config.yaml
n_layer: 9
d_model: 512
n_head: 16
n_kv_head: 8
head_dim: 32
d_mlp: 1024
vocab_size: 9151
activation: "swiglu"
norm: "layernorm"
norm_place: "pre"
norm_eps: 1e-06
positions: "rope"
rope_base: 10000.0
rope_fraction: 1.0
qk_norm: false
attn_scale: 0.177
bias: "none"
tie_embeddings: false
parallel_block: false
init: "uniform"
init_std_qkv: 0.023
init_std_o: 0.0
init_std_up: 0.023
init_std_down: 0.0
optimizer: "soap_variant"
lr: 0.00311
beta1: 0.95
beta2: 0.95
weight_decay: 0.18
lr_head: 0.00606
grad_clip: 1.0
warmup_steps: 200
schedule: "wsd"
decay_fraction: 0.56
decay_shape: "linear"
final_lr_fraction: 0.0
batch_tokens: [131072, 262144, 393216]
seq_len: 1024
doc_mask: true
train_tokens: 1020000000
steps: 4294
dataset: "wikipedia_en"
Each number is 128 + 32 x the weight over its row's rms, rounded and kept within 0 to 255. Layers, rows and columns count from 0. Numbers have three digits each. The size before them is the row's rms in percent of the matrix's.

# layer 6 MLP up, 1024x512, rms 0.0779, rows 595-611, columns 0-127
085:164081131021114070121144091118175139102127133117087106117085166156127103072090170151161129134150105177166187085066085141113147072180157085042184169178066142163122139152136095100156118077135100158101166117166061119144123080136155111151139152167137199102164166124116161130116144154140113105175115111146049152126124142128120134139149148142122153101092140134165147157106173161093125116145
078:142069068166132141118150104103126133133132154127079135155078149143150125147175223165101131157119093096116170140154119074158144163090115108154165186067111170158137134103169103093162125116136139118108125123084172145131139156205084116089148120123168072156124140069108137114166124086185107128094073146132115182120145108160134157184099156150101181093125101193130090132100094102112182100106
090:124076076162131141159131176160112052111112125173128090138141138148153147092131078216161105109100158181134188148122161125121145116124158121180125113169170141109147152135141164087150119124068122155059096143122107172106128145109118076164140134147068103201179139121100079111152097134120120145133141168123077131144107123152115113065123096128100125118147127136148170155121166172122164102093
077:124198147099149106101154193085168116112134111168172166137119077078070059159128096120183129140106185089123133169121165124141134126094103133142070133088116130155149100109125150096075105154138073063073115149137093132089117079131097135170108103156097138137051161147111125112160177165153110084178087075190123138061130116140154158144089134169137124163131127181166126223162129066118183157109
093:132142127168165172159194120160094107135201173143104162068167144099145140045146099158134118085137188111121181119208152156105104143117183102087066162131148118095143114144126114143158188074193093144119154111137150157136164129145118135086128150121159075146126089106201083146208078148097157081113170145129157167148125103052161156145081138184084133109064196150094126189183079094151158075148
107:192072126125172111070155058137155122141175182171145095109171129064106136200158127134147166102128180146110068129126169118158141161091138156131122144169157115135112156120121140125134124166077120082136109120107132153135102164070133107129143105119089114138131092063114170112168086123168106153139123050182152088122113070119135140107073106154106129129144094107133111146131151148095101146156
099:139070119147106134081098131087071121115104111118103040143077136145103190126132143151142112111135155166122143136138118125124173107124079165136102068153175081086175093131171106146115117194172178075164151168129148127092133137112165152121088147112114121136135110177111145102118137117135209065096170121131110137125112097115124066109212082120086120112197122047144119107158110126114155152117
105:138091161149178156108081140161058139164115138106121135173116121122101165091151210149197110103133140134082117115159125137085115115190089084097111138125184038131203080139152129157110080083203108134079142145128097192111204080080167063062135107178116115158140193109122154107103067131138104169172127095153135136038155184135206126184135164129125145198134112147093091098114119097166160130094
073:109101116178163154115106122126135100100109103175100132103162081127133135111117132136078096141129203162136084153166117105167081128149082122176167175108106166126090114173145155137120127150135082142139127200107097075124155121124120144131084102197084169169103123135138104098158192141136107117162161065140150111173150115104137083058121135120149124051096087037153098163141117090048132165135
106:174138099180164088106152161083101091128079144124132096173097166096106127155142087128151161085121125162188205198080127172108123131141141188135140186188120051142099145120106112162094092154134116132101090153152148107183183167192123099159167156139115112138117094144075067134160074123195147141146171152124156110150206142164151144127156112095090145143126189058150120101092120157114128131143
102:116139087112156110103140091048165137120127112091109169160151114146114128165098152138105126108147137138126171161130143127140121127193104157176120147202093095056147160125144105116185127133216109105120099077110064145107101142071099204163107134086131153123100149079124154109060100127114167060146094142107095124157118153115185128160125139118118104106058149192158173113145111123111128137149
102:161109133071100124112136110082116118186119084112170157133114093162173167079092131180235156079132103102157112185189070126150108145207167137153081151213135062145141074116182097083138095172149083134112054155144125107151115155171171106180111124158128110155114105133125175125152163128107113148141152134198070147083135127105086124100163215142073109144151094144120122122130145137106125164117
080:180081108157155097147132169173172160150144100153145156197151114136177151154118111113150125119132163082157124125159135159126094147140116097203057163046133122108141137118114111154115082180104138103146136062104088133110130158105151117093040143096068092133107158145141166130127084188119183089102157096162138146165078104146136118158163114132176092035191096158148078108087117090168097152129
102:161068147129142127082103130113159131137149146126078147169065076148130079169151158096049132097160137133130138104138153114063165146172149114151084126174091123180155116133163135090166131123119094102124146188145202132156180111145122122134139091126176120147149112014085093133123130148082100086137117164088105150125146167210113170132145128127179150102125081104125118139180089084177163101132
110:106137129111145154128176120138136103110116165106146115219086136173087086166096150121090029099101137113154112119164126140114143197152135133052137076147126147179197147114149198118082118140145176114170128140151058123112078161136102132114136149161091171113128127126151137131162087121137131127140076137104110128148111106214123084126164154142122121125117148163136095121110116112147127139138
101:136152100092097132142145111164119099026121121116098091077162129134065157102070133092137128158088111108124166121138107093135148129141135120074119193065095151183132144156115067125208145098120122148188162195146116135163112086090103164154166161099091136162136112119147115163148119121136131119157150097120115086111041139154116128194132141071142118108204120111107165099147086114124142111096
106:067137139150094062109158126090092069099111104167080091132142132133136110100099131077157086112105118133111119124124157084178136101147121144056106110119083135104097133096183152113166154100140152067194144086081109145116145131137135152102082176034114095126152196069173104126124115139112174127144095100148144143135133155099047101163151117176116115143103141126153137131147146143131090132052
# layer 6 MLP down (transposed), 1024x512, rms 0.0737, rows 595-611, columns 0-127
099:083067082159106133111129102134085117108114092133101134136138105150176120107125173144109162111163164110081065121160140159146206159098203133183135148143118158150096190115134175161133205157161139179124173103145125160200117119162186093109186170089116131112103154158102092164144110171115103148127133118079191133138170054127100177134093109178177081120130101145141154152182073176141159109100
070:110165089116155181167198129064159117130169079167163180168130113108166123102153154118114125065076166070128087148130056155108111113183135110096077145195082089138139093121116132122124119096131129032107141053133094106122055059159158120111084109176129072169089062113123176105152179138142137098105126160124139109092130101146139114123139168161175151141077135159157147148117086138109086142133
100:179144139115095155173123128145112099080091127139133115176115107138100134080085065106148137082109101148162102142088144100142149126103125132113122120110127137077130100035097084127101157129082100076053138164098065175103109125071123087106120175154111129113146106104140106101099067073091136109129073120086125113139145106115069119094101112137126122128115070116102143094126130134137155066121
068:084150171158135158122176170115183136113137155197141198147132093121128101131133191132175153127073127133124197176086127099113110151076121099165112141141144135153107070139134177138090141117146131067109101139108131172141082172112122129182111081155134095129045166103100131134178190130132107076190120128158102098131100138130181153169172130213150132175142139154141136223148170087115090146156
096:145076119091124073185142138170164106079139189124160111160116174149127162124104102122098084096163106094128158096147143154144127139113046092107147106107106138168155121166207126104109135096161140111174100152159081157079161105145145148162119113130159060128103044132084114151186140135120129116124046093071140134141143111152099173160127193137122177148128152131130108124177112132138065106115
110:102186085154122178124146121116112067062170128139156153100129091129147163120146132095061123146143161146166051099152144156120147145142093185141098147126152128151117163155127125083108077158139138083112085104078133165147149138134163095089140099153085174137112152072168141096106094149104085158145141101120094118145078143116122094087184158092102149104149090152157140140148134158132188081138
097:078115143129085163108169160102153142129162107106125124149093139090169086103047100140156099143134095102145177099174111106094152182148129129144144125108124155155127092152117169117132124126048120151171093094051066124103133102130176088109108055149102074104126134186123146112124169145086087103140089129101169152113138131157115037128131122131099105044099157169122132144079122155139093104141
106:129115074133175186123093125125154153103122118053105113165145089140119153134123132109096155152123108139180135157119203180191106118206205160092112167096132140140113126142095136103128125115108100129114151146161078085168124142123127130182190128210097147111128158101148135110196114158055077105145136137150064085065174160164174160070160181095094207120145118129081114155113148106158138090172
061:143103076103149127149133152097037075119174176072173120110109114121135130100140188101061156103108171145150090164087060156123184122166089117096144125141204111146117136153149102165156160123105162199137125140138163136150060186111084075056112138080176109132179113151138139186085105145131166174134107105161187116147104120117086113162166146192111174158192134108112116060156151144076123145104
109:152118094115141172099141107160108080108119126157104129144107098167056144174107124110150122096114130095065146082085178181078098162161154188144175172183175067117094101113109056108146134109172159153094122155101162112085149102159131083158107119070136105153159103102113113100147119131066138123158103163130180136100121127207138127196174156127173131187147118134137147156146125120147131112135
105:116139125118107121118163108119164182155077079136132090113193122134138100135152170117219176123105117110119161167115080195093173118136169121114158190193121146097154131100157172196089169086135142164172121020136112138160130109107135131130197178131171121141181121103111187105054119088118123215171132178134136135113138138139182143121152190121151084128116110204172110151086141153121079140150
108:070132124170050132139113074082146136173090164055101089087133086112095157120093135121120171178102115149128191133130158134100159159160142145142105086138157118139165070115109102146100128113129182183138122122115059107152187142120180195097052115160204146179129127176135110108133144109127163086161050156181150133167163155116110108186105057078132109136098106094116107150199107138149098162113
082:107152141090128128156170160102132103116127125114130067150109121129093127190094155148125109143085148161116144116146111102147168104099093122060125101135141093118168148185151131105087074154087130086125192092081081114198090156148125129128057151070148154063106132149128058140131131066120029133063151118132169193130124161084075133136155118168094124134107107088097169154122111131103156152085
103:140134108171134113102150173159114196110170179128153166150167134145091120118107114084073126095109158152072108096114135162121152147103101067130143124140142124147117158091104096149084125152136170100080099199143117142127063127153132150111141136084094123097128119159141169124111127124124109104109078127129124105163142131180127174118163134093177114153109156198128080192160120055095141094095
114:128118147124146137164161120147131092117137088103111150094079072126104082085095174194128101131131127134172185122101148060167172097182135108123039035067150079088092138160131146186119181079087152184156095152092092121107166104149146123104171158194088117182095119164121105175185135103090115165149113149148121202143113157191143155164118114092112130118180084125085130169091067132147136093165
105:191134121151130143064089130124128137116161121078141107156180121141166139117113172097163063125082112124091171078166124155133134121184118118155096154061166127164098181156103096152118102080060081156128142138126114144203134104097113136124111143127128125135121125142138149145168067134150098172156086043138124162148101151116092105137142108110110129108200140136145077103127144098112152151113
107:140115112136175124160150123157072134088111103098069185118045145135137160118144119159133087119149139123149058141151103098155159157110111182138102090131138159135130124166119079127149155119070156177161115114136195200180103135173111144125143159102128096076143109132092103163129176108102106140161122100128072161102174125133149194130156117065199160078131156149133137192065146038068147106102
# layer 6 MLP gate, 1024x512, rms 0.0711, rows 596-612, columns 0-127
072:111164119156130138145128127121120158086182117123135122134126155148120073138096046068116140118113135123160119144143152134131114105174131143121141123166139167130108151075114126106088123107162108176157166060112132165136046126170149136126133183150163082138156188162141072152111113093121103088137090104116100127104078117125166105082146109101093122175079140112086150191101168181113154184165
091:121104128142151108058136154130120108062176081129132125189083128094112132148135068097093094110143140127130173133137117128192105106086113095180148126156134178142139148123128123087125109117099158121118162141095150151092140099167109109077164144051108106163187159115094041114095097119140103174089092106150076159120139139124121123080132114073090120130110132123109157123124119144115101085103
072:075128083163115099107126092146094153078122154149181055087144144162135175167111205106073164054151147178188125089047083129108115085109117115140135146154097133134148098175128139147162111082152162161122104140130163172157151162109146131130151158134125149143149125093126176148153137133144123172138111180131107134130142150105101141078127081158111157140188141063139108093112127108085134096134
092:153094154100057120192103143115082127029099131125123114109119118141128166133064160109089093148093094126173123217140169081185155137163153129163098128166114124121091133151153158118071074115090210109111121112102139120159110150135156148136127175133087148077171160100116175157101122128144151180129127124158146125101154144174120162104167144155157129181171075149140144085091171128137116078082
107:147138098139053176106155104113145112162125149092147112120077109111175055145152142083148141130071132124118110100144170136146093136135145120163157151126123158198129073104123075103137102122106106166199116122154077183206088134168072139087055113155137111129176165136153159075118186091174137151111160087156108192167129135108154104124132110129144136160116134149148113100128156188105142157167
099:135160161190177119110113166128146120132114108116079111105078151156087099082112157106122139104175157165153196082115121193106103158076115089156157133100164120123127124138128140124158166109163111096143132112147169066121172110132140155125089156069146138146101126142122164080113142110184159085163174122119153198154084139120121089073169070057105123095134127136141127095132139144094110137103
104:143127160116174097144146071149153115100101118174125198087184152186188076091127091117085153129112116083125118091093104152155146124143125097161155102103087138125061151172116133094140137112101120120146119127126111127160126105132157185171091137111127151072124127086126114168144166106134150098056083156115177074204104123111142159103074122102162100117117163121174161109168120139125127077116
067:136092069126124122125042061115109156123191148138162185099093074151099112172107082097110133124136073168146105114183053127131139129171109136100112123181119149165132131144126122098097178114177152162053084121102091125148086128160105151133105085101117075120140101153114134117106116123148099066149152123149120115081165107099142101061141124105151150106139111115097047088126204147152185131153
104:090190078185163131101081196102166094086147116097101132186084142168140134119122095153116118134130110148119149141098102158101102127135107154143110138187182105155101086057130098108147167170054111102161109136120148139151113177119199151068142129107176151112148117159121068127140088062184152149090145111133105112112104191153148122158153123179104128121138140130129155123176133173151122135167
104:120145086171183116123150046098169117166093127077100122165092047156101135177133170111131179123100139112147120139166109077166127110098127104150082160171084142078124129101168157106090079100129142177090129120123116197115078119109115126142113172135119153092157158110095156111097114116147157121182180169108080069132147088115129177147165109100106094112074162161161142187140100110105114154144
105:165075159113127129137165119072126146146047104112127139093109072075100151044143106150153157123112081126178159170139113118164079080161078224135139167120137112094109064132094138109145189132132165130174080188158180141118128160106172143140134102092083089130169098120125181136157123083155164190067116097132149109120127163078103082141139155108073144146124161122146086138123090191092130122131
084:138094145106113137094120121117132058086120146099109102071131121078122151097170123139161148146163124127093143168105180150144139122140139131209114068101117086094143071140145122129203097180108075122061138147158148119124157094170150136156142140106140155101186143089202078140099175100179133142153156108177141132176122140160133157116104128105134086188126133174184150157153098157089146100103
107:104155151099117142088198132157122145065099104100163127130153126130109193092091108097114060099114135089112139119199168135093158093124096080114127144098142069094141139073155139194137133129141095078112101131096114144125166117090164112126118104140099156088132145166139150128124143136146112177133102139128102110127130163104160077152146101071113140139079146127082123159141075123091137100107
111:155140112158083098125102124178149097196153093120069133117101110108116165108112137171113156111097115142105121113141134130155180134160105133099075066084073128142109127131101064105105164142166184118109098110078137100129121128204149107174096115036099118126135107085093204175123141108167128107121187160161115141154048177148105128148190111117159137183121094072107150103132147130125126113086
107:095160106163089155131147145092106073119106082119137151078137088130189100154090107091068163160158117142117126113079158107124135108102114116096084121179135115070126163110092103101143036148093151124148079125085136124100103156130126140060111097107156074089096159109142092140107147143162126114146119144118148166096152064194116182120204129147120102188028171100126116079175119127149132139196
103:096147107116072124121109168109185115121121146170160118159087162158142108073167152121150081122088124052166109127172096119121156124183122099184149144151125135110065131129077082138145110033114117110097117184168147219124142139140091150182181122122097131147097150133157135122094075113102132078116104077171094131159127116110158170168117146159158122105150158060131194134064144076134143179137
076:143152156139094146126094144108126140139162140121156076138146159088153115148151148109107118101109101113121148125174130119088133161153145126119111114156162078098135106107094089135148134107084160111089117173114164139135120144182113127062139118150088102142141092112135130130126102176088161144064146205172126081154134139103134087124156120140164120095115166119119160090086116116113143100100